From a checkpoint of a small transformer trained on Wikipedia: 9 layers, rotary positions.
Each number is 500 + 40 x the weight over its row's rms, rounded and kept within 0 to 999. Layers, rows and columns count from 0. Numbers have three digits each. The size before them is the row's rms in percent of the matrix's.

# layer 5 attention query, 512x512, rms 0.0877, rows 365-383, columns 0-127
103:471534525555412460612541509522529488457473519515476509479484520465569505553496497561454508511474535483516492416502505520498497564491484532542491533498448508555548570479518542488589427483453533506492506560466540550515500583507516446501505482501521446487505469504463486501456435461523450528558525423487428457555511493559442426537501542499449569487565502466526485501474532557423531456481
108:488564452554565547519502469570558513507561530511477551446574523512505517447618555464499561479466502489551458508530505484572499508527529542555499517562541471456441552487451486540515464489496452472518498496505567518455486615516400528500511506536495504516562503463554495418490537525508467498491505468511544450470506494537460496521525526550513433530518516509482521555456450439503442551477
125:466604486573422421608570545514504512438465485476504494509455503512487538435503444494510439510515470546523462510466492403487498490454502529485426547448492512494504535473542439502423522427504468530516538551436485438503573510497577471499481495485406412531474464478495503548528497463479496500477518505497481521494487495441458464477502519563463495494504493511472520483592406453459437470457
126:571490533499558512521458510509547545517451499557494543518471469472508528490533587512498571502495556559462455511518487454484492554473435542479494521479482482465531543470493466435461495558479453464514491478483531472475435495501542503489451495490513498557423458469502495481525508487482509494557577437445499486491443452533452538566518513507497543467468527519511492518506554540469537435527
131:465444581560500471458496598543470496473526496498504435532478498556482493539516510503583454479492488472525496472452555413578472455578500534452532554481506501463534412576538428468585576430571485503525543419505547504483495485558493453524506438435486532571470529468516457476532486476518460432533616531522526518507493515489469493581411463553514507470488513509471477518496547440511553518461
126:510500561420495482476459542553548570538497430484512500489476463466497543498453420531500509537505464521517503488504513462555464480459567542478456553480520507455451508468539513432418459469513493510461527502509471493582519528450434521482535540486486452500469524497444524462474569424540463427516471527537489581510416524565519455579385473540483547495536521453585500560467477524491513506482
124:392491437495482525528489473456485439550439527433431538486475506556443494497526477515520548517508504521514595439454485525498471442474480505540517519522479492530540482423517506478512501513493509525548577430521517529485554556458536536507527458446574533439512459514554560544502509481534546546462545436421545557533532540495447457577510523477494559436567507562507494518557501478507471538486
124:462532535583494518513512416568476464498486513477505497444480519484432479503562478464486477419459473521548456465545535502446492501507524546508513533532482443453524554428501525476500491495493611558534490483553459525484509531473488490474470510473525414518457563479476552460552384515520431471517511451429507473521532512502502549507437539591462547508499457512522515560461510490519524498596
129:484530536525520464503458545569455505537499536502475458612545500587516561533506517527536507450432554520491560503559501495504476451519454496509384484561524507525461538488479508515370476459510484549491532457527518501511444550510503517451488463522566438498463472509501498513447529481541444525482477523478565497520456529518513540530518435522543436544524577456594489463502517450505546486482
132:535547483399422483557486486525533503522501526493494536419465546520492483477535518546496460512525440506509519473519484454524506527539565464498481524480472459483526503485466494469510448500540476493509488550490447434543516489486484485541512495504483419527465571487538488463503512462501518441489505578411454531518457510485467503468474487518557493530486567492512526481494520474495511432489
129:427533561543503485533593394476508515601580481564516508527412432484518529564465461566529540552470515477577490595559520506427490474452447545442486454480456494427531454473444469536527578531466535468439509512459579559523449581521560535494515528539474463498510452538526531477527447503513412470503563460458480533480463570511532557454524460488472522489482522518512567527473498547551505509469
121:410561548433440550522475517528538558507440415472549510466478536538521518478434512469472483469496464513479475440461441520476505541519494533396573531560481455467465505538475493499460480477458491517470581555494522501538502547553533447421499550472557525520492526475474484505492438548497472486524433504508491535558460534438508476496454508431580551469476484448488582549485557471493483571485
129:459510543534546486500510503508536453521496463528518541514497534503492549491441482417526529520490488470532460505450533533493519524549518460474466568539566435529558456633473558487511502486453511519488510432431462575520512497480584491403493461497496474515511524519509500486545496519531477385491480468462483481481458502467499553558529469576560578547465566547529441503454481550448459417473
126:474497478536441551478481530495494525498507531459553443506505491544506505504493497428495468510494536537530442503485482507484511461420486487548536479445552429563478460471504401509460513434483527486484499481495496526499563542506441518539530440452498452505528520505496590453540520479553499550475491426485477499478476541496495514522458515430490437485522542495440437493444373469460492513492
121:495532464460539526527497497484478544446576492520531537493519423504529398473484488607414517485491503522463551478504481535468525455531429504481516575537489520529453534482491526594440458512522507506480505462536474489479550561547464481525545427499541415498516513487476522486499523510422478513436556454547470472535425543448461574459468448493562540427506470448540522578479455528496501528528
133:420468521473500523399500423533495490491504514547568485477482481565502494473481498490453564524537537493500479480562457582558544513520555496562548395517507472515502473429431482494496491449500566506534499520428487529533578481426462610500431543501458523560496475433423512438427508479453514486468487535500477555491527562494520486435513446482522486617444539509483471534601587557469488558466
130:429493474555532599496455512533548461521476521478460465483479514514577427548521443531520483463456548488480447481553565539490533502461506431522524498526483506458524483530514464538495498533496521491505545503505473487522500451569514491502543502527459476574494527532512506526497527515483546374545485498484483419484404548537470552485494467456509414450534541501471562441526563496526580526555
137:507499461532453457500450484524404456494550440526422394519507397460435508485495534489459523589589520419554507502490515539501497487503494522552507503497432445506462510533526465493555459533547501501493507468541556459532561567532590454544427550456513426558431533510490505515518497481556455410460501646481547472524457539477463479591421426485460482577497453512446482458501542539477519534501
130:577462496485488460498580521511505490540457512494502475519528472516513501469425510475506433446535522523521599504497451490489476471544457561497471476503535554521384510558503509531472504483498531485481465528504516549507549442477441505569591457484529497512481499470470476415490477540515521459487456473522476461510552511461496545479503450563532461513490488570552432521509438550525450535518
# layer 5 attention key, 512x512, rms 0.089, rows 365-383, columns 0-127
093:513488550519506577483514492563475457460521552474461505482531521598537466477620493456495403423456509444538519513530519507435493497539486488439465472519425486489458515530492435414516476532487463502512505572523447447582512453493523514603388497474502531541496511492468520515568437513517450490532413469507559547436468559520531532513470455518471474497547487549476490487489438480539519566436
109:517517523551520487544477485503568502477449497531497478586531492539530470471478513538453379522515534466542417541499424473450478589463484583441527472490441576500556492523455539464488423446513414526550472578496399457528490568522549501524466501545485544526506488553463476492445422465518477527564491488478545510543522453482515427507494462467526512506503448563495567549523473452530479493501
119:508451478520479467451581447386535460479554454467543518498480523527441457466485476469464446490453518587508495520532507525547535475516454478523473512474432534488501458449476575500531444507531455499539464524491471496449531519619491513600536566508409527566549416517485479499535459512551505509513534592524556473597465528525490515549430534543468477547465495504487434465483453476499502437503
121:554498530498475529500495506603532556508543534455522524544569518494458423548479468566547536532510560540508556476534523407531625532410507536527500516466494546470590543544541392487548488520578566479511465508529599627477530479446630470376448538523523502493509449558472573533487494491474506475471446502453518470517480573514442542528540486529548493523497503469509459410496522530493448452511
124:488467606549499477510538485587470552476499462445555482501538457472564505510524513519503543459460550522519480508520482397521500455511504474521476502504559545464515469534482561532651445527475489524507447513497484504453504388592407479557466525543526595523586513514578432529485517520515508455511471477499562468591528525460544529560437473544466483419458505556467497477592505540531498517470
121:492398521490427507510558467539517544539461428496466486617484473474466433496430438417483515566460450453621480450512470438591487540452465498500434574543506501530517505461439458460472511474489526469475507443470397531560486554492523459544510534472590538485512459485541511472553590526521471442524448475506468489476521481506470489547515530444511528455441511495423479495479450541417496490495
119:558549430499510543582541519434480506439548537448541464483473531510519533507388505616579526533484498486516500495426483476403458469446529539458526491425508534502470476447422536496460517528521547538542528426536563501497572487538562589523511500456519471555575520554454493514475488569514484464412491492433508519499494494490507477512466578515470488497542526502543492579541487524441484489453
120:507484444527501492532584530522488593481440499424546545484501569470479503519558442542493490426503485607565473511475526508523464538503489504526504504542521508480505611479488545543505503550434467572512500486546571481512529570485487493555531483538459502506492530525471473449538438592467500520454476565477504518527500500499485567553498552532455490504503440445539425525459490484508499490492
121:519580549471490531516548509543432461564515477435561503541522529498469543554462481426501542476512471504492586511508519536495488481548484474497524486522601477513513541437466516550424480433514515505502478483487551450518508544541503480471489416569479462509563517495436510528506529498483501455466564503547499496494555541520531518402489480459494436475552575550522511458500478551492445512460
123:504496459408470425492538475439495494535418504528517541466381423588423473546462548514490430445473515449464492516512532494584528520576514511490497620497491511476485518577561480484581497549498492471462426516510497459532555542524543484475424460516463465493499572530478543475514493502546534468518498534480513490523484538450447544521505492546500472458457555521464424415488543434492524495464
118:520487485495527505517526409556487464496451601550490528500446529532524485488527448498465563491493510538571472590517492501380522499471488511538514522497554439408554487526496483469469486586462417467560504457505465524543549452552514553523481495512473562508506366387445509445468410463552521471459497431411482520514524479461537447507567490491503555511437449494559514494424467510473505519520
121:563492511524433500494558482569458555537447446551526508541537501463477491494428462486463453518547467449468536501511488458466536537472482524424571516494488565531473535494497586579406531513501515536546591541469507459574511568532563476488504501459486604476483501427478493489448479522494534501519496443504420511560531494506549479436512484492501495465492512483446564457511485468503487606524
123:507495439552514512466504437524495532514491572544510553534552505403527514515420508479568473543481529440464513538515510527501439554540516489482487543533533474524515492487500502547463436417487445483515526492480490477543455504437453512448392562442474555532513485539491484491504498479546494514479554564467499430472459496484527515442518504490594491514477543500461391514474473489463525415512
119:483500461518471474483599484420496475421548458469511498535573496540517450436507486582548428467578578464565508540532505513469581503444460483460496467495481397525491472567524487475526451493518504443495398551537497509487540516474487502470523463499534429521495495528472537515464491417546530512478532481476479476514477527478518506503502443545480570548520520477487500479567404490455506556529
117:499523497512526520574488514458460458470503546465473531500427534476487468450555512528485527538552480537431525462509516520496470507510514491524463499493445514519493535420511456506452564479454508523479543520491438462457496534500520526565570503487469480521527506449526501448491437410563461502542467497516405499499528439461535497482486430564459506487525443497447468553443493507556499495512
126:503506563511441447443538492488436531406482444567537391507595509490535540498437479423450489488513475481490442537579465530546495467422500537572528489487539454492515513473481488433505511463466533474502518488468551532500532491484421466450453543481527479535496576456497536463540411488428514535537498492517531505544534443446538484441540531391578541585484499479520555547554495513553549477488
125:445512479490478535609436460565455488548459529418452399444517554519514534491543490510521486481517522515459494536513520500455484520460538523565480523563482503500561524463503547549499510520515497438524492595519540519486547408532491453513490513541460456511537458480510427458443456451482471506526472449511532419458548548527496610555491446443505558492547489434533513473445537485506499520500
133:527483485460464506494453518443524512534468467478484473517462506442509454511509480493585537518490480527499491513491505504471532576474472488509458513542440405517477549495503524514501481487537464514495512514477577520502492535462479507502452531511544517518517521499455526561527560511563485490518450499501511446546567499500456520576478467500469514495495447557451449526512495448435520506514
124:458498521486462442491526535475556529519536515470491482470453439496425522524489458494541503504531442513515553449473548516565497488545495531454499487560529479571478471503541524515567466529519574583572496525453529506550514534486527466519498467495492469537509500417534554500469474420504487487494515520513488519537528454476444521469485510459516507506482450442590380483441472540430516476468
# layer 5 attention value, 512x512, rms 0.108, rows 320-355, columns 0-127
106:476531519522485500519496558562482483510539467498455500498498573475518510553502498578492510538567496531518543485464459445487509583539481519469447473512495573480447574431490474476475540562536510504542486438491634523467553483517491443535512525462461470563487513485524533482496508478518474519471463515536467518427535473396470427424463542455532584465474523462507456537503510517536529485583
111:556440531464494521495488490530572560448555426473399433454529469534522464494448569497473505499445499470496511418464476527531508491550461539536549521556521437530487485496530486427425460511495563476522535415513420476458510493504453467556523436550513528497559489433463486472488519454513465570444572485581540491484563562570563483484453488493537549505538594473513477503488427510459466527502
107:578468479513429518551464579536418519511477491521505441420485474582475440553465501466523509477507525541481491532498509518498512462466495505499430504493522553546555507496525510493486498570462565463483503462359454495543498471434467479504512535532531543523548449483547516514489514473471489592512505486525464525496433476506460474524502558485501537460548468527501455479523446560434495427526
111:551564480482518515514430503568484533551530500485553571482479627468575478467502529455568500505530537505507532472570600493459478485531498508496494529463444513533416486493517553483496502525532457534497494563453483514494530475511547537479541490505451477496525453473506467426461529503509445494502470459459539568528508495497587492493467492453570489451444421456479483547458450443566463550399
110:517511523569561473545493486449551573505484475502436477578445515503480487514559502481548466519477459477527526562467530491462528525481525478436508453541520492527552415391536518486485516499489548513529549445524488486496440450465584466510497563606470443543536498483567481546523456493485487523517508558559450485488527506481535498503541445456513501571519395501557453454465506468499516513438
110:441566485519435422452559496577427499509538488426520478602533522454511536500519527514583540555479519487452459590475461529480471521460528509545483599457531504395497553563509552497542452498473536519444523502532564521538546491499563492538448529565462501488460500475570532519475507494473436512494487512473507502481469468473498446506407544526532532552494535507509497523520548499515462555493
106:559502607399470516529557548535505482503456526411476442499501605550469493530565478497491443465559517491498544528569510566520489494523400461502515517470512526548474502522480497507525534489467497487521491487561505496452525475571475506493508385534475459481465526403542545474498517536476485517488549429469434508465470505479528572529527513513507457467502504464563481526513489502440524478442
114:446551494498455435490480495555519547557489571449437469507478477417538533550522453525500517606498531449508561524470451536394480448501510627524545531491563514519534513539466487458467518463518537480511459469534518545508553545484491514565443471503503519451514516519573478517462463574510468479511483587398499453511504520513516497463461439508475385493484538563560535528514442467470436490513
108:466453525420534524474476461542464571495473522603488451545529568548551498506530467547541542506445541488509523523495609528462450486428550466470548467539475429478514530535460514472493492521516476573561418478461505441516491474478507588503457549452494471500504494478451480581451513559510446483490513550494504439453441501500529486449480461555521495500543496412514484521535649554500489513496
112:534516498495541576508565463600561529496477496512505456652462428504556441467425517513493479466448586534458530483554553497455527425486478470530448475446519466521459481513503474466487509497472505523494491520432536524481513479482437501513587543476543567405493522495525515496591459496460488504513544432439480517532486530550496515479445489503494430487519466525556461541439571440601553533554
109:482499613483479551554514476490522506447503569434460521525507525528465558481575495539450503482471538502551471491510527509480486490453471453509556443548543528496487444491423488435493479519531511555468506434473497551506486492508477420462518558415471430449499477483534438483451589525467469492455523475472525507514496449489416514484596566431473547435529552543479492523530544526563485476587
114:476506470522495547497533495529514533463415518457497512505445517529565511500484512481493503490577532484568533422531472531504416499497503544513474470473511485516506473516520491465534503489434501472529480471429561551419480433437528538500484480445494538471488506466453415547515541454452477510482596499568559578505487518534551498511568600487525459484500552506479484481507483529477529522473
108:508544492464465476467591596499520472554528514480469447445497507492487491466519542484494519549448524452593482499568489491492518525493495496453485466512484537460531471502411463484530543501459443495546541522439503459424506504502516475499470482466488447472510513491455533552572492526502473594536413624418565463554548510564517492571491488488491481530503496543559522604496524459457526505475
110:495433485581507480402466520502510455440576544487469555458446488521539457532550447500535540528561567437485534502467519479525479518510569476527531518477513492510466570504456541479523479434467508521484531482378450557542442480521573522582598504506469527524508548471546570525467504478448531459457485549359548524523558509509439402513484513424533470529511513473508530423551469458502472473524
112:490489492543492520451454505478454464529577540526548548589478475487483473451520492504496456569537482502531526486465500392531474532497520483577484463467510476467506429462567514443429492447533510532425436473454459577504453505503551496505466523463456522421469516498471497527526592515515443451514487467542529504537513558536544510453457488526472499570449568495487489495487462557567560538552
111:545444500466514550499599483510515484453489448519501404456546458556448518500518473531580518523522502484520452464577508489553476513485474425546489481496516506561531525502508576484457538562491500457534496521457499466571481468469552486586505493553502484577473542537537512522435496492521424405461494477493471492504568513536500474465549540541552421507467486520537528527527572516461550523503
115:500512492439505562458483581446604502470420489486532498421512526523512498539563474507529497502460540496546496535521494512473469532472493468473512515461473487442529483394433477473494510505531474479530503435499519462494572527482472528494482454530460492477502532475550563479570439475542536528502446473502580555467563506501466542425533492571507494465450537535521533540486543515478486461511
112:485427485480489510424464517532471513470456499541426453476482494465510473468501412530473482543495444559506494527464522451476579517520555464511510425443559438516501495509518494435551496568499484559411488423438577521507514511488494485538512479552450433513474481525477471498571467570459469515466485527462539465536457490553557456468462479542542522529513419481490530545520490544402548552538
110:521500540453513530581516503462558525531591539517560506463453464486487488449506590528541438486517555512566500446547570494524515529443449494499498561429565555538508483450500538475475495477526478523532580466527604494428504511455549598545559519498456513490505481488553413477455502436493517455522439574486535543505485580484467511436523497498488552510449517522549478572533512493478576440613
115:445464525519483398506485483438497511509550574482505505523543474485554551520431497513492497486524439462576500500489558471551507563501530418545534458520532524474584478457443483459505513492460499446462497530468416438531529514492541591504507497458404487572512520481413491508484478535480530472419563560528449498472499514504474501522453463517449560495505507464554521530483508466483530501509
111:516485494471473466532489530494525434558493489399517541484449479505576575521434466465509514488481495507471526505461508441530500542522494442495485507464467477475512499518535496477484439451518508538451531459557495466452505525423479511493366543511537494549551489538487507524545484564435538470493497429561512491523483479559508488456415536529503496466501508485463451510536468493429536496528
102:510505480551472544454500592480471447535538534502465548535522565511500539502506453525487490501483498531479555525472493510434497562495551524430583498567459518485487565537494501521495553479512506504490563460472533543476504490421497474460549495520538523514407466471515488480574449448479541445423526466520500469527529480485552517518577432563534496477449522532499530452454496505512540517570
111:463540531489425511535511480520542531470533478529549477521517545495518524454530470570497483464475440499486549478479476492528508499541468437535509504561501545473554509539524475557522481454475482524506466521511551367499461458500563474559450401493446489622446546544512421462432513494445450478513583522480384492455522516492462448423456507555518600486470473495490526508556458545500536511501
111:522558477562488451534433469474570626506510503548491470533518498526512603549466461541603495522503515508530502479472515489518475446483466559384407468467531559525491450445538512543501518482442429460488567470444515542474492491521462548541463481539507520570435563521485512460445466448495555420517535532523499500453442535437480480514429510460526585424479523557450470442492506606520455535562
110:463540550537550488482506565480434494442486503432490426530590496501512563460472541509556546510473530493523497488511465475519534494509440506449542494454521455477524498468518462527478561518498546541559511513534497532496514568486534475474506525492487524492532459475485563576547514547531449403529536478507515520476526491477489548598490479486426488543495496476507487515569502472469511540586
113:497547571542457445548501572448512549410455467513542533533456505492519515496445524509491525456534487521526582434515404482476501549493560530518445552446477518496446473496437540429446476543471469439450432510530507488533487503495478523484451525539575514469531556530480497553573500476397440498448457443481449438496529462532461486465495439453452491492482524599492502529516436542493500544537
112:510521489461542516497454498452432526514486487515514507544518558494486435503510506475520548579587472507484501563475529517546517458502500419487522554453452529529488469482552507484461516523455499506510456553465506543487543569542468406546549505503515499490468534514507516513543520491472500517494497556496541540516486500537544551536548543543463439486445451497428561494482543531522604509460
113:574507590514437475529533492478448487501542413481526516444442478497464531424577551436503528607469548445498481524505553536483528447526522477519470507518466489512506514480516547473481452508520466493549530567484581485463480507481516504565482511523531516365470502515509496586508620520514488496459465477538503515538559495533535498491502484514515470510545506500457537455442471535462516494533
112:509435436476456483507429485560488461493506523433575499526465477550515503452520534432566551544438465511507470446431437586551468488453525500538482489524527537515505524583419572474528516498545488438583506451494508597518482501501571498506546420539494420493449508545450478496496500435441552464582452501507532490503553482452445520445470494524506476460466523515547457549473524503579509612483
113:451515540468442491475512480515564479488578508534492476548525575503419441465501445530487560451435478512508588454547522464485470529458510591522484522449546527472529503503478532559588489536450505459567498514518519527498486442472443517487461489482512509518468474530446480462444485500520605544519528400478449466464637538504554467477458475456533496534438501408489472513552483512517573568486
109:426498485472562536542519490539435569575470509488515594542515450481528486526481526504490463497497598558557551568455537492427538432585481409515439544526466524487488453536494450443459557493562459448579532544528511535504446478474486495502577519495465606525517477477450537422535503493456458511485500488556472497574507543471476504517427451522483471457547528430471492478499535389563517462524
108:495526504423532459546506471545554511465436511496521484410576503535529507521484445535502575630492495520509482551519474470482500475569433526565480596563520416541517491491492487508494455484459465465445438469472532473458519476513489422507555524514519506517510454524482481498510472521549507499482467467520466496486449486503540460536451506540532571504538567564545495557526499488510463520472
107:546454513560519463531554504528503559457515524481517486489533497501490460491512490531493559575549568533516470579414527474488539496494472530524611541480474479463470508446513466564508523514484504496517495507551492471461483504497489547517515455498467532602450526461517502502503505476532540430519576366502525577559513580508483505475560550523537492492471545507561495479532522466490528490463
113:457429395517605468554519514577558575481548480470459460396493523440468512545513480515569558531432505486555564512531576515512522453522472453444493512516508486449466474545487497475462462525472491501502496489518499460522561456468515546561484480471479498449528478456394492514477513509473494547505491513527575511552523537431408483519484487482491523520473528495505458554574421491586611575481
114:489597506514558514490483506597528430455485500556536453478563571520516457482588537502441481545471534434559503576471476498453477431442540469458512499537501544506439466472538552471453484446492413575454489531498458534543524485440477528532497522518558468460482496441488496472480503404439457486407584548470473473480622492493525504512494513544453469516462491504532519471466503459494496427529
109:414494536501456440498464478493543538497518531441513490466538546444403448469513480510435510530490433474423523497464518502553518526506505483488613423543489544576464564460517477441475546548518523468471464501524494492522423547496509488474488505567511477510541532510544467542537524560519517456507512492406451477532499542491459534518429510522480530420493476542465457482499486487476456427545
# layer 5 attention output (transposed), 512x512, rms 0.385, rows 320-354, columns 0-127
103:509506504527587514546521428497502588479499457517515497501452461584507445581543553553579504605515486492529483468535511574519470516509486549523531443481575435549466440541513485536528526488486507428551501483427480522451466577470489496378523521480503465493490481537527490473601410451492517532481512527529563497552463479437468562536537499529474448489517504506510510442524512467533491462461
103:501521473533507436578557454501493486472520505519421495501464482529512455515590494468565611473543448518445486542537514499508502477454534497487527506524482501505504472496515466554494460488562533488512373537559521497532483505496466534543496495564466574531517491483488537541496467500530542496404489528501506481483505487513458576522537488482452508538512546536481491477468511536448536558444
100:489550485504462507495478481499504506553410536520499531560421508495517482566512556528496529482526492502505469518421513498477471452418481511565496429453538534576502533475431475554504502514524505432551540521500481512526510526520490540494577542447519485469528495574465468511536516477452569463446486494478452542479507514558429480532509541474555536519460535485495538503539586503495516476519
105:444494557484486484481507433509531497468538483553497467546513515535466505461486420601454466471508512494519510472519363484552396512487531503548494523527466502509589518505458536492519521526461474496509525515508481453498531447587523464497427450527442558570540484527494476505488450516473555471445538508446536533580467480508403445466470429538471518571497548465439524499430533515533566462441
105:484586483537456499445469494565521500488488505490484468485509538543558473455523521481502440483468380496516479523422551503527429428497556495478495494506530531524462484488533526507493409599498518508496535532518496516414524451466480548469543466559522499423449454444458471445480451474586482564497514577547446459438537496422451565492492488498493540497454444523480413445481469453547475492491
101:540449547554451488440538474503535456440400484541446554431470541541538472520484613535486484500524526510467460499484449504487563568495473506513528425444542480506531603484514480492516511502429536513504493518524494528524536516537442491441547560499440449567488515502466541492554539550546466527487457487537588529517525454502527513466526490545552478472472489511504514490500448540489431523512
104:449536483519504538521470462569529510476557567511523503530548541544487512551449522478536514532536537535533481432398474498495414451553450484464527544451527488501504455462506506486492509480480495512491453494512450471493567546554501557454490552471522496525479540563502456597529599403555572521472498590508498462499469505484478405556502529527538508543490509562500599461416471466533483519558
106:533479459469520510520518543447480575476392507530520511521461495439486541420479501539460537430477486506483510440611510497604501590562502499480499503514463494476446577425497548517571484449487531536420570471486528502432457493537532595503500524430496531595486514446514467471477480436558537553497535514485424494533438558488527540553470554496481580494525417560497428500483437501413468509476
104:453503459445501551463506443463493520556402476454497522535520535476522512507477490445425456484568419500523511519526521503446512513472430506479442544501499439524510523505531542509578521455542494516531486493455520516496482601529591522502501499497497503503563476606497516512507440505499542523582493462522541434427536387502455554473471458456488566514494511505515512555517557460493522519556
104:521498498471455398504476480474515534522567433449470477471586487497473517559475474480474558545491514494485503488501413550456528474432551556518510578610479509475448441575504518509457502469526469589454455512560382578524463504542534497520432461484414486580505516565458513571514489498401406415538487513483462555480522524501447445519469502411547485430543486531404436497485493610513531499588
102:521472449530512466516425517446490597537494533456529521427531498496561450517549549488456549546483540486488506471454529540495448493578524480534516426506515496546549516528462534512515568405462393434466492480488532543504511586470529538440488470462602516524479506491493490486477467515440542556434450538478534460549527551566512507519462464538515520482467424517529474485516474487456476526508
106:564475492459494532513491487469438414550564546479471490502532501513523487496491475511513473510477511548501507454475548509508515588386482508535471472416502498511540529513480516515478512478425511429538499555530437547474480532516525540526436525560563537611512491483579533492530545491567521480435465551452494485495459447541480557432448467420465543528526498550489436517506475500533595460523
104:486443521517487501529494488502479466501533516546543581523505515593480418485414531523545414493551530461515573654497534538530507416460485498505561491494499419497583452470484503557418505506587498513508472447551488457482502513521471477523528526500535463492504464495524474447559543516509536497465492487462478483508544552554450550552461395473483503501446498434545491479536484589411495456507
104:513515519481462451516404530591533548490479416501438550509490490476554468576508506534431530457521467501459496505509492513466446568442527417408495461504590443406473454494471584505509560525509529475443468550530558506466550570431453528456518553483438492499548507540506445502502523454525495512510490470499401521507463585465478545496509463453460566444500544531542545505459522480503451504521
106:474531487461598467547519473505468445425599536541533430493552640462518524529502443474474576532483488497456509498556441504530534531569506538458469536518427534467484482480495535469475452467456470502498479517545544520535520544472504492502510480365552450448476535494435466513483540515474516476511485494462481566430541446482377491418526468520540575601471530473441503515572534504459486494478
102:513546482509507503550540484472583487473493565426466436561535488436520492440498589498504401474449529460472562499463489529514593458497467503460517496515535468436532488483519578505456466519547473478517480542413512435415493436551498493474429495472550514544440481511526452499521524457435527452491503564471513549413446478492513531405496541482518507490504506430440520560440479410472477511529
104:513518535516508488494472502504470484475499491502495512468526539434448573533498528477511540476506557437533543469533427545461616495467531481506528550535568537482484471455469514500559437521495578541445566565536502437520456419502454547460513465489542531485406500469515507580491465485545503459460519507542413453563504456528643405519518461530506535531526480419468489467527537494529483520502
105:506436541518504514579435453545597504546519478550471604489530452518486520480506490476486544460553549455469450449486523515469392424502455560537585544535504566404557495464500519507541499466466454462560493501480430520477445434518506515532564463482538529483513503520566489529458505443607423481536504532438563530544495484493494532442508500490468544494564468533551499467577534414533535493565
106:513507490528456379524555465522488601447536561535478559516557518482505521500602434555569473525507475482456540466496515525557580453474545489480507503511558485502525522502490500499498482495498469546458479447505513508447496523530466528469479514526449581483511543487464592506490495400484497553524491470497483462505552403501452542452481483541586457480468441532460497528483532493506537562477
103:515463542540546482445442447485498470443573473491431534455495499516536498549492451528463481533484511523516503538497471501555490520545535536495470569499528469550517473504459487503407507483537552423523473460421527502476498563424464495471526547468493574486532483499524567536497469475518506512497485552460455516489613439555471516419474486469495454454517474569593477461549532483494495491499
107:458439455536489550529434488523496493515496488506487545485485569443501452535505453546399532502471500506536493461451554532435553447428531556476489591410417523502539455506521449512488535454526438508532482526531555526454509426514538527521441479522471495503486535510558503509510456518525458526448432480511468532486580448519455453512489498490478526510561535516464450535507521501497455393524
100:510539516522543470481432531475509437479525481549453478491555509465446497536469463537483524511403452491553523476542437466498587432512510454461504508429520454495463435542492530509506506458494555414506518475450481541500492526555494415551498450512485450574461455476506474476410523528468491423534457548575511470589514527591444439526540480499491536538549515467489547503585451461566516501510
106:476485538486487500518514533512480437470416515512441490506547488484486554456539533477514434503542498502490445445514446494520447463513518457532522482446535496639462536480536495457535561484579465481383537416481478528528557349517476436563502493569507499418464498495489501516523505467534488470498486513400575489419525599546515506561518629410541530541537506510504502534549524466513508433530
104:513492567532515650557444540490468522452542543481572541465502516567512457533507545410465486560515475495524484497582430502476513498514429463431523561541558566487521479491518460559532469505503531541501436497510495527568530489500547483451469509457444515471538528490469570487490450475524483530417486455559573524411470442538440482509497466490438441544489455460452453489507512466446448495476
106:539407451478493536524509566497540477487566504500504511483545532521511538501550479527578494482492479545478499493555526453489529410508511490444423545475483530611443552443506499518505542465480479476494433568544482462500425530558515476532537501538507439437477604495498465455481457465434508557492481553494487540518487559400549533450546513495510500462509542486381470477571555498489531537479
105:533569520527441486435531482587535489471436491480488526585457556411466425541438511460459500416511518582468508553508505488477514511496501548502487532543475541535524489537499512556507489527489494488446494534491466508505450439522530509451527445447414503561497548490536489503527538455578476477471551610557518521497566496578575456467496478460519473511543482433472510534461521520495499546559
101:477547524527452499567503515534469511466520487442513559590512484514562475467533449476444502446570500566503451492482470458505454501499534486518546502485557525466503494484499540498519501412441487559594508457454526583508453569550432488580568468476495463437516423472581476484517479533461504543531502507502449506483509545490501450468522444540567489495421493529506464496539519541515526482458
103:466515479479570405481507518477541554481543468413526548556487469494532478534555496477458475448531571477534478587557438544510441471557522499482538505532507593408477527530511534439562408511486451533502505496483485464432526472481514542504514516473453476489472480501461504482511568564541495567480507518481548492504459468600461544518583553467448473535513514444498492548486584542503506432593
107:521530521510489470487540505476490477501527445525516552444512457471529445474505572469577502526421565526477556500523459552468505487459429519537518473567527517474522474522562474519437472467468525507479582497518499580465523455519453518584491561437478478469489522483473507504533549533524520518555481536486502411530536522496516524459525477497430485490497523489483562466446559489398475481584
105:495440526513483577566501529535513539485544511524492524411491543472495578446476470497480438462546524478510554587472466478438524563509529512517533610478495499501578468479495504435470520486520466492436533544491461473532526422526462498543498516473495483523515495504507490559504591485437508421424476490477488511638494551362493490520513495463492437461548534478523499533477415504477507439466
103:536484454447520458409417513483503470528523539509547419544494480502484442575520493478541437520561476455427516435519467534552580461534439435496444519462451533514581516543492502568528503553452606526535489529444499531493462425512525501454495485494464471510497484470518497498458533494555487514513492508495518483468547506555485597484515536485544540463483514523519464530484423636475475562489
102:508525476545418517391546492440441454575499492538515486564520444484507474496520513440474423514578471540485467468464523522531539558523527506500444542490459476511474508497486484525480551437513562471498495496602507513515482489436517490505469454434543552431472509502504447471501481516453481549508568532457452550494535511505421529490437472530475502531514438446558528460558495499459474490432
103:484551496498522538520431523394480413544449413532498543494477513490536442445546489484569464451500431469540538459478508484420540516521495503471515520533629470508442465536520465517442489487482491499482420441487552462566552530484456463515498501508484482511490514537490481513530524489514468491524467535547498486471576529526486532480353516473501477512558483552498468470493530506544498538533
108:481534558470518484510474497519523525492508546505549500499515481547536458542520466514487486494517542482502482378456492535464491528449451562491469516518496423524567475510468518456467484466505466477500498469549482467464491517506522482437487491522421579459432424461528532483504577515423463488414511532509475451464494492546575524447525478502435499494494420526503498546347475438455502439511
106:525466443463489467502584461481488510478488526525467520625434553514488507538588579503527416539549496519424506482541484456527457556587499549491484448405448516545559571363508529542538523486518526504442447421487506514478468450465552533498497478500528441451524493520492547529506489597555519485506477460553487459525462527559475485553572451471501487411536476487515523482494523480555538583482